Weights of a small transformer language model: tied embeddings.
Each number is 500 + 50 x the weight over the matrix's rms, rounded and kept within 0 to 999. Layers, rows and columns count from 0. Numbers have three digits each.

# layer 4 MLP down, 64x256, rms 0.108, rows 0-50, columns 128-255
423500427526494551574501563469441578496504594434536599497637470432505465547528512509496530521605518538486553438466546424541534513477582538440499413488533442539499520498564529467454506525566487504427462490461498457522506522484499440494539650542538478546431586518588499570471493416570470602552537387498433483585525497493486505488441501526490541467516548452498516534449482529528430485489
571506474589458552457493512521480469528513557593482507507481494415510451451464464488504427505533453438388487424538575556546502524542440513593500526532402595520500459498531579591481488481480495504510480470439426480368503512503455502575473370539430582463474482547374466498506388494465525533412626529502561478413397512434521490428546595494503517503596647600500452527490481509538577631508
516498500544519603466503435492589504493558613530485438499533517563497455503468573470501525408601483534478495460469587451473471525557554434455503525484625528442504462501500474453520560574500468503473525470477495491476504463459500537518511631450465467555494584510546473475413459498524542529521583466502410515523472553490476545415485469461439501485517484615500572555415470502521508600500
476497492487479487512504472535467542506489464523463486499437543518500517452518464508497486469510513495500506466423417536492510528452420539561499511500476491505504504499479490481496515520575507500475532480433483514509501492523476477531478500484398492484444511459501509512571519596449462583530527512500590539486487482472578490443516400470490479483542635521502487502520470477468665396465
486498586540520569465508471460504544504503445596456468495445440568498464531502511466498526548575481439571450441493419464497491494454477461451501523548505358481504558499494415522451384513495464500483496451531500467468503546531479493546498534539477500608590534425537411480361520545509486442469424456500457537485527555490493551590416492516414536477503404467502494444564543568570430462475
500499581541482506613505480595429543496532455459444480498411524530501447551486486474497491511412534433524404481558482477494573549503512369534502392500491520465501521498552549501484469475479537500502509525513467471521499487400540478467444466485501538523490494599504458457435461510658484437547517515497450505593547453639592524539450431545489478510467540453501525582511447446555502494530
575501472507522443491500482490527500513476520412453478496504547474513569482476533468502514546496560534460488515518602498542527479559543585486500569528476525502498491502435491551370513570503471505404522470498504550506504509461491508415578562566596499536518477541410493473595527550493481549577513454501526528501486504541553541458531517560536529465528408407496555509449460456576409526525
461501563516452531462503444478575495498515563550461561502497440492501468473538564490502493449490493535464519606541482497504479475434430524497500384472464538483506468497466475584593468422390548505560581527561603445494502436584411429566464553516517424510459420533418500470418436461562525497466556549503487514468464561503429432556533485468435511501567486505498487492540490487567437575514
537502568548455550516497474475460481487491487524550537500485440535496456440495477541503490467396578484518408483451337478454561507432438462519500558444481569542496485499488468364433527552619556500482521499506454541525497468477525531472537438504466551489553529511481449516474554489475564560526390512500500481600547471499549455546492367445552518528503449421499569544497485517417473367557
512498484495548497450499592521565548495466425519595482499395536442491508520473550481495474507541471517480503388467544486509470497426497581524500511512449463534501493498490592451487451460481527498531470495481459487521497430506531554545488422469412569440539576402496490471405429480559558478471431501499494476451457510533423474532509488463548517458458319498499483558538502524473480535506
458501551477561496608501433482560413525572568516525496500497479653509513465565539468501447514538406574474455527529416530424481574551457560475501499451576507487498481500576511491589543490539461501465505449494472494502500507476539429542559650485519513510618547598545443460531477591446566436492481409502489535494505511525458508450529514557529461383449451487502574530389499565530436500469
448496474476525578454505440588536400487497473551470437496528434390501365511508403432497519518347589601447503452478534473579451476469512502354502518442521525474499568501446376490451463554478464504424399475424507459487507537474427461531510496524513564576520440479465421539513480439461494425390499546499521441574459531514436615512416538525449425373418518342502504461486532452411513525539
514498481476536535485501536460469431536509491462501617500449461496499503482511442485502492453510424521557494466486571556431507472491485576480499399511533572511499431498571523510535481508388484500525518544541548494470494506478553459511452480429498461575482476490515491534510537601527487482517454449500530493479514463495429521482361571521481466505462491510501437525539485486561484550450
450503513587453466429497588529551597491492451382493549502566479548506508498452454454501523434489519499514549453380471569463463510429591498488501495455500528466499418499482550559548510457583420506455546529476502458437505486567498567468569506538494422462465484494480546577471630531430464485614484473501396491503449489448446449481489511436518490524547618498499504513528546431536636363524
467498485545478463531506553510527503483496478505511516499503519562490543522517538548499505483539533490475476511542461487505488510601550451474501501599444469523503507497476506470464488534485511503482474384528508532502501493517437566512444481501538511535543481514493556490547399538471484535509503517500477508535477513524505477524496509508463548523489467478503485429454530539550543444475
526499459438574466430497566497566462506456495511402560499520487507495502526578443475494508533470604473547533476495474447537553567489552560491503503484459461534502446499503509617479637585517502499459546531466528545448502539448526510492486480406512395502485399555388414564389479525538532647522480535499573499548577478483438529491461539488425478544525498427498456494455500468421517550492
575496591477583509539496558374457527503432608479544563497514497497493491538503474462501443467533594429574483499431406469565457423447484469446499498501479622505495489502522533498399520530386458502553470540502497504553502455414557477611466435460602563569495507501573544508459447491519491508537515597502490488507555561520485510382473512515534536473472454550497516462507528597455434352500
531495447487520500532502548453468524473445447525495426498463450546498443489399463451500525435420511478519492556488516446529499498441439508473500558532524459462502470502566540568507444440558471502629502617515567483543500498465572523440456482559458427449582451458446463530492534426490502535542455489502468495458457504441418451636555470448455530537517490518498526472445512537552540544464
613499409490517494480503491479430485497493525523491466498475481423496519444467471497500479502481490516483513506507514506574527487473567575464499570529474543562497492502544411475456493616470523501486491430477498564536501413443492472502585502433481520464542510560489583528480438382533511391585450498500465498500544535521502532537532518465514516528501375400503502569529527496445467546511
426496435531520500485508448591579511523552555579320424498499543449493436537586396506496460507520419467491514513541479542538473505489460592542502535556536573482502559498517458527610488453476524502481482469492482450475501455541450493547490420512512444446479542545487506561511507581465535300502515542503553485484504519531568517575420393498486521566493509357499529597499561560431515512440
476501581432456524555498474536455604487534527537485453502474472552512507451510464472500528524409487423535500424518545503556471501407428521434500517589464408447500493499551461432464545480555454503533487498601514481573501337404548448519530524502489547491545461538532407582518563532405516385485502431502484525398527427521549454570560533383484542460461542488501509542545486512525473521471
553498441544506474566501459456593476494475507437538505500506512507503583473492463543502504493538507513547522541493498475413485495555481517458500485498430415535502552502450532536484471477417466505437484524484476565584508548513499526527540447469478509501439449451502527524432484493544473500539513543503511489483433477492526462488565422469558537563575523494501483477493581545453498482500
365502393515508474495503619472518491527518533461555534497480523533503556549476601515501513516452520452563510497581532504529521496477533535475498516514541587492498526498545517538548504461571493499420471483438489539511500482571484537513481593535515496597595493570495527465510451504509499528490456534499442504509609532588496514463491502467523495579515490422502531498431613600495566580535
479501408474430504465502735584484419515469481509568468501509455462507537535527444500499533508445516585502402555473401472518520544502487469596500407498469533542499543498421472300470503509513509496476478473499468519490493483575469440429535476603509579395574499501393595465502521487460538492522548444500430492360494481469435448544583579543545460415373455512502489415460476475439513387557
577500466440450406503502560550435488504535489421453516500592486455496488503502546556501499546500564525462501648550484500514503485536419466527500566452423522521498480500394422462537487593394552501494465485475417525513496524544458536523511458555399451474405431516486529528513469464422512462418543503504540468430503556536441490507505545484497486450534678685498434393532559466567463473544
537501522486491529443497526530502402510444472422587452503492488540503577485526440507501491514594473584514558463482566477534481441492588547462501510500534589527499476498446450471448413515510512501572486521501424572456502455443533460476508571515501438561491503416522445519490488519490492473467456464500529532426479512422476498618494564524509429427508423494502473431557467525515600529504
470497541549517494546508476455517478492554441441550580498445457557509485648472427425500499570540541484491522555578441607522495484525416476543503507555547586446507454501495444508467463406340500504525525506513435462541507593557576519483492587564432451505593569494452557510408457504520531595470584429500458518398549654600488544421453586536506559424570552541503461452566522535510469413520
482498495558442510483498485494506526512511587479482664498587532522499556520549506514499474551554558497517599517606522503465528452580492539460499596480502505513497505501514555571531447532433539502475490473554574508503502454414491485535431549524473506500460581557432571534419451542589476593426563521503566492533540523511535569599541577465463528483439395636495494440566446407557569486464
541504391545491483539502470552467479507409383432684353500547614494510537427547493563499505518469448474519494528490632549543536569492456609492501599515550478492501540498401595467555471413512519496521442516474524475529497520525521469549556581401483541419458441493528506521551550461481466336400522449498534502500471474437504434424539490556544469517569474504504457473613497488537478514563
526498564519426471586503467466392600508563565552517486499532563592504455481511506600497511541490413546448549537560330471537524526488426513625500472483428554523505497498631467456458543482493519498467485489513561498546501620551403518426503474520464560513497432482462571488423476423475470474512474541499524566408426524500488480468515564566531537619461589540500423606464519482533416363541
488499478487545548502506490482520417448508506520520547499581532493498527497515488493501487485455418586463515526466548550475472527472522422480501411485482521487501480502548486463512490484519487503585467485511372493378501512523489477528502477428537604480482554457493488415629487550467474500456565463502458550517509439457408448494481460483576505462522424538501496505535456508508469545490
464500659477545476511504411487514487478473533564358494501538505445498568520466449559498545485528517529447502515457612488459503531530521499398500525439519520492502467496483526558559514513584457499461517433541425510516497434477495574453505592566485520507471545594543553575564501507438520444467423531499444486456481490509500450547539434437464480469428483478503589467488526536502567571513
593499522521537498497504585478495474527444429549437505498543528493507529526539592519498398552507462599448395627469614503402518515499574480478500451487561513497498523498546515559518636544491494501437502516515481488377499480550498536479525543524580389540457463443529561438549557469569455531387523507501407484571424468514490546458442625532577463558451563488500397435542505461530459618467
425500496580453497470505489449523574489518528492495586499573514418510554468477534572499460515473464519504582480488531501484481512462539531454498470483508419556500458501604513460520577498493541500535486408545592518509499553431365502554587553469536533406419600389613432467497469540499522518383581547503542478525602525521461465516471595528513474511518474505505536567561450441445439556486
497499411427522535448504496484520558493489545468445342498499519453495640578540577520497498460529576536541572561482492551576484514548591537449499472528559389507499579500502550431581509534517509494485537483550538488521497560513569512443494485559550545464456477483557576508392532459551484516529552557497511487494615484531436534502605275470512486534429515557505435566471537426465440576514
509497517556407445496501475439505449509482554423387489499465552440494514456493581495500555468381506479494575492473600454630474491446570496550500548497676432461500500499467544523380541467579527499567426529499532499502498442519365570431510515457513387485507516418493511520492544472525506448571439575499595512446463500438633413529554587399540511631454523469500529585524468490447501568460
501502516457508493515499467404494551532581507605521570501433466501502477478430605526501505534486497521547575550582536457541516514372470451472499497526527434526497572498492536512499566554560472492514487534558563557492494466496499526555481417407614585560444540473549441442526440537455503510542443435499502488600475499524546571603524474491499477435454428478503488472484489529499621537473
532501486555487417532496521553535509472535453491357589500529497465493440429401488475500535399532537456512540508556454566472542421442337500489501489490575470548497550499446508530499458500477535500505569543458533524423499542408468659455468489510555414435568454537501422490433535477392475636447606487502480542548574484455534552480443580446489477520507570490497524484492505463521439432518
475498519483489533487501486529503533500501518514435506501502394493500498520404511491497529474486510512489433506526507487471507471516451440551498442473501511541501442498444451501459428507472503499497511517513459530478501481521423479511540493518504490468582510535511513506534484575474534539481470536499467397493537504463478519439509451518532470504504532528502492518538470486528472485529
559497394512530467505502505458437473513490423441409430498497546558499574406459492497498548464413543504453483588502551474501497467574550417458503523422451497500504492501459470477528519458415470506502506381500630467546508518558519471528418433400467358475543472482505559500505366557398489497543448527501450486516524510492494479568524529522457541496513511490499526462518518593564472573474
553499456422524443541500461550604494505516509441572459500522511536497468524520485463496575519590405466493558429405475448466462489445551541566500434521579476511504525499532530476508482542521453502420476386545413498581505493509550490410471533536401459477492523492552446487515441450507485459608436541501543439517507522516463510498497445484555480500568523578498610511469444457581453509529
488499537481506485501502571461449510448466593451440419500455466476503536417468533552500485527470586478463502501415468467500509479464575428496497437501590571532499570500540533508443606511521474502483554609422493571529501557562544493472559548433507458542477484474471555524518544451526535411461447512500465490420431487409485480483504589535503455487498462548501533455496507408460473488499
457500491529481456519498436567488579501418494491372607503553530585495457430517541525496535482500467456516499492487586439593492461443470438446499511411440498515500595495491550523512535490524494491494489486468489484400491490472555472445536408505443584630480510390547401532444502482580486538441531489494527521511394448552456395507506511466575422566588476437503489446512532544501542476530
448499539495521576454498442447476441522485436500536436501443431486490462553461503480501500485587516476479506440486576385476488477476509450460499483512496524494499466499493530553514445466412477497508460513485482509466496455505481466496454468471512543459417491549567501529614483511445494451479518404500549483583464448500564495465418482515518528489461505569501512496466478468535411618471
435503504506551462432502548573466442489533401431454429502446598552516547493523389457499578562399451511481462432454449542523440450509491454568501492533525521438506588500461395545552457491499486503542538528429553523506503486474589506435481427414531470471548516497519553459495495670533535485466445522502535506478559506468366476490507542561453534522466510528502495510685447416511448481412
564500637368448529440496391555429446488527574531465553501544459510502467521429417509505538611514452542498497466439423590592444504523511458446500484604404382457504612500428407377616468450482523506629604673443540447551504617599579476420514470440626616417385428453432539423585436453472526526559529406504506477573430520534547470541520469595458486388457507491495574431427560440375545533471
499498516485476485471493523439500513501465515495362652502625494524478507507539411448495423472515535451476498492451494505407517466632418468534499530496465455465496455500565576533416498450605529491497429495463497535564495454419514493438451417550428526471572488520519481461595541432524483478578471453500544495450428461529534505504512582471505528539543424430499488563487534480454452464560
474501388431522528511504476487433590496539456562478589495496529438501548452452542479501464601466425568461476450595602537548465466577593551589504487541389604493498516499492483423587542410498493505505432421503398518519501506522521351564472438490414577498565545399505423470595441415401482514570450541500505528393532487540517529522603578515432462500445564477501532655528454613509560548537
556499468487459490508501393487494522503471474566504403499556439510508412497520455542499474506498542446522485458572479517496554458460445522477500483446404451524500508499547584470528460498422521501526524466525495515565500531465506575512485432519527517536441541534561458593557542491501437536584451439501535499529598602509591489473530578529485498550533542616501536530475537573522523492503
564502580577559491507501567544472538462516435423613511503492429460506426494496449517499431555453444422511551509415493533476455587425550470528501595604459560507501480495542574554489383403462439504573583524559480493444499519513525470467478470436509465454602443488530526536548572553540476487457526513501510505606459430489516508569478551581557459521494519577500513551578532466564439557509
494500539533490484473497445474483488471494544532442496500474535441488374461505552490500569378442583433519499474442547510473499467434440523490503506459500539487495497500512401485525493495501477499525507488503511481556499537475425467524492619488507456543450497514518521507408505398586429413502483417501478489502491523469566507472397440462533508456507494414501590468472473549434503496473